config.yaml
num_hidden_layers: 14
hidden_size: 96
num_attention_heads: 3
num_key_value_heads: 3
head_dim: 32
intermediate_size: 384
vocab_size: 8192
hidden_act: "gelu"
norm: "rmsnorm"
norm_place: "pre"
norm_eps: 1e-06
positions: "rope"
rope_theta: 1020.0
rope_fraction: 0.5
qk_norm: true
attn_scale: 0.177
bias: "none"
tie_word_embeddings: true
parallel_block: false
extras: ["local attention windows", "exclusive self-attention", "capped logits"]
init: "normal"
init_std_qkv: 0.0425
init_std_o: 0.00803
init_std_up: 0.0425
init_std_down: 0.00402
init_out_by_depth: true
optimizer: "muon"
learning_rate: 0.00672
beta1: 0.93
weight_decay: 0.011
lr_head: 0.0115
warmup_steps: 0
schedule: "wsd"
decay_fraction: 1.0
decay_shape: "cos"
final_lr_fraction: 0.05
batch_tokens: [8192, 16384]
max_seq_len: 256
doc_mask: true
train_tokens: 100400000
max_steps: 8304
dataset: "wikipedia_en"
Each number is 200 + 20 x the weight over its row's rms, rounded and kept within 0 to 999. Layers, rows and columns count from 0. The size before them is the row's rms in percent of the matrix's.

# layer 3 MLP down, 96x384, rms 0.0896, rows 0-21, columns 192-255
106,208,212,179,201,195,177,232,221,222,204,193,196,202,185,196,221,246,202,231,227,205,211,203,199,212,238,214,227,174,200,217,236,216,231,174,202,201,200,240,196,214,166,191,194,211,234,244,184,193,212,193,223,216,191,191,228,169,172,246,237,200,206,178,166
100,213,184,212,217,208,175,181,229,209,222,208,192,191,192,215,254,218,203,213,187,197,215,228,204,190,233,205,200,160,205,206,191,184,196,199,211,197,247,220,198,194,204,175,200,202,207,184,233,217,182,191,211,224,208,208,238,231,156,177,252,175,200,195,175
097,217,194,201,239,213,200,170,175,186,221,178,190,203,200,188,212,176,209,165,173,192,213,206,199,237,231,218,192,210,201,217,177,185,213,218,144,172,190,181,229,225,179,185,211,200,198,202,205,186,179,172,222,197,187,168,211,196,235,181,224,190,196,226,184
090,190,165,203,192,219,207,199,206,199,187,201,205,211,186,158,182,186,212,175,214,187,188,189,201,232,206,207,196,185,220,217,138,193,197,217,219,202,210,137,192,197,197,228,158,212,204,229,187,192,188,215,197,144,147,197,143,211,200,200,198,205,200,232,191
100,215,226,199,188,197,167,227,208,193,202,196,214,203,191,180,181,180,205,206,180,185,180,203,194,200,204,190,173,232,231,189,174,204,204,187,230,215,183,222,196,179,212,247,205,213,198,228,188,172,228,204,213,206,228,185,186,262,192,196,156,226,195,218,189
109,240,207,181,203,208,180,208,189,199,218,171,215,178,213,172,194,232,221,202,187,204,211,171,158,201,235,191,203,221,225,205,199,205,186,235,248,200,183,196,185,188,211,223,207,195,180,239,210,166,181,197,198,182,229,224,162,179,213,165,184,184,204,211,182
100,216,205,167,196,202,187,202,152,183,196,195,186,211,191,190,142,190,193,206,180,210,208,156,200,204,181,154,202,210,192,191,218,215,199,194,233,194,216,198,209,195,176,215,205,201,192,236,245,178,185,193,216,174,237,187,190,178,190,206,219,162,188,193,206
097,188,219,207,205,178,218,210,223,206,195,214,212,213,216,218,199,219,186,199,184,219,219,189,226,201,208,192,221,230,162,214,199,220,194,217,206,207,225,212,195,210,232,191,202,188,204,236,193,213,183,202,178,196,188,219,185,212,217,182,197,177,206,210,187
096,191,225,184,205,205,201,192,213,190,220,181,201,229,210,195,187,162,203,218,225,182,211,221,173,214,237,194,175,182,197,213,188,184,209,225,164,231,220,212,187,190,181,240,199,203,212,195,180,214,196,189,196,211,245,220,200,210,172,147,228,193,230,211,202
092,204,198,173,181,189,187,219,191,195,205,194,172,204,170,201,216,207,201,214,180,214,207,182,206,220,180,178,148,227,198,187,203,190,216,197,199,195,195,250,198,167,181,216,192,240,208,173,204,186,179,231,187,203,214,230,239,169,204,212,240,207,166,217,163
102,195,195,211,171,209,207,167,189,197,223,164,188,161,228,210,202,203,214,186,181,183,192,209,197,194,193,162,166,261,248,188,162,195,212,250,224,218,192,200,192,229,217,219,179,207,232,215,201,186,177,205,198,184,194,168,191,166,200,221,181,216,170,230,212
102,215,182,237,202,211,164,176,184,188,201,181,233,202,202,180,198,206,198,189,185,205,191,158,197,201,178,195,214,190,171,194,201,173,215,187,229,202,201,212,188,194,210,139,192,193,244,201,211,202,197,203,201,191,213,209,162,196,189,212,190,213,208,199,168
097,160,166,222,211,213,196,193,200,203,201,204,196,205,201,209,197,204,193,189,174,201,241,189,208,206,148,185,168,207,199,215,190,199,203,211,202,209,152,197,221,191,210,218,229,231,219,215,234,190,204,207,211,208,204,199,169,230,160,254,209,220,223,181,204
096,172,216,226,208,202,187,181,170,168,199,214,186,222,202,203,189,175,200,207,217,200,242,175,198,202,200,197,235,190,217,191,222,203,200,186,234,200,149,181,194,214,193,192,221,180,209,206,196,240,161,189,197,150,179,213,166,203,205,178,184,193,170,202,212
096,189,194,228,188,205,243,186,203,183,185,178,191,242,180,183,193,192,197,212,187,194,205,181,214,205,225,210,247,181,209,200,170,209,221,145,203,184,233,208,181,211,229,184,190,210,173,182,192,186,215,190,194,276,202,171,221,203,185,203,186,201,193,178,174
097,216,233,203,210,210,204,165,169,192,188,186,221,210,227,202,185,203,197,183,193,190,205,186,164,219,203,220,233,163,184,182,215,208,169,218,198,184,192,206,198,178,185,192,195,193,205,202,180,214,190,232,195,130,199,250,169,220,194,183,227,231,199,202,207
101,202,202,200,192,203,216,222,195,201,209,188,221,186,195,193,210,207,172,185,212,202,198,234,167,184,189,195,226,256,163,198,191,186,197,200,200,192,196,212,235,207,195,184,218,170,214,168,196,198,171,202,208,144,240,180,225,212,199,220,190,196,198,202,223
098,215,212,195,188,177,214,242,184,228,198,209,199,193,193,217,199,174,201,243,223,231,237,205,164,182,239,219,229,172,204,198,225,178,186,195,207,228,188,199,214,221,190,237,207,227,182,197,181,239,173,182,200,187,180,215,219,180,198,261,219,195,174,213,219
102,203,180,240,201,212,155,226,229,200,200,193,183,221,202,201,163,209,196,208,161,189,221,217,202,213,214,220,201,150,191,206,182,195,171,136,218,178,216,158,199,217,208,218,199,219,230,183,186,210,217,211,180,214,230,197,209,216,196,197,167,217,212,198,224
102,215,190,188,218,209,202,207,217,208,194,199,155,205,207,194,166,234,207,190,252,195,218,214,221,209,182,232,206,200,194,191,261,207,190,181,198,195,205,225,195,227,196,183,202,188,167,195,196,230,211,206,199,211,181,177,224,189,184,239,226,209,215,194,196
097,212,164,186,184,212,211,214,210,183,187,207,195,196,193,200,189,181,200,225,185,187,212,211,215,206,187,226,184,208,210,201,214,200,215,251,209,228,213,245,208,223,173,186,195,193,211,162,207,198,190,228,219,228,181,164,188,211,195,156,218,223,174,221,210
105,216,189,200,207,204,189,155,210,185,202,186,201,187,201,193,158,212,200,161,204,207,190,227,163,205,216,202,230,224,161,188,199,194,203,217,200,223,174,194,225,235,188,207,201,220,200,245,208,250,181,220,217,193,174,187,194,170,233,162,207,189,189,175,204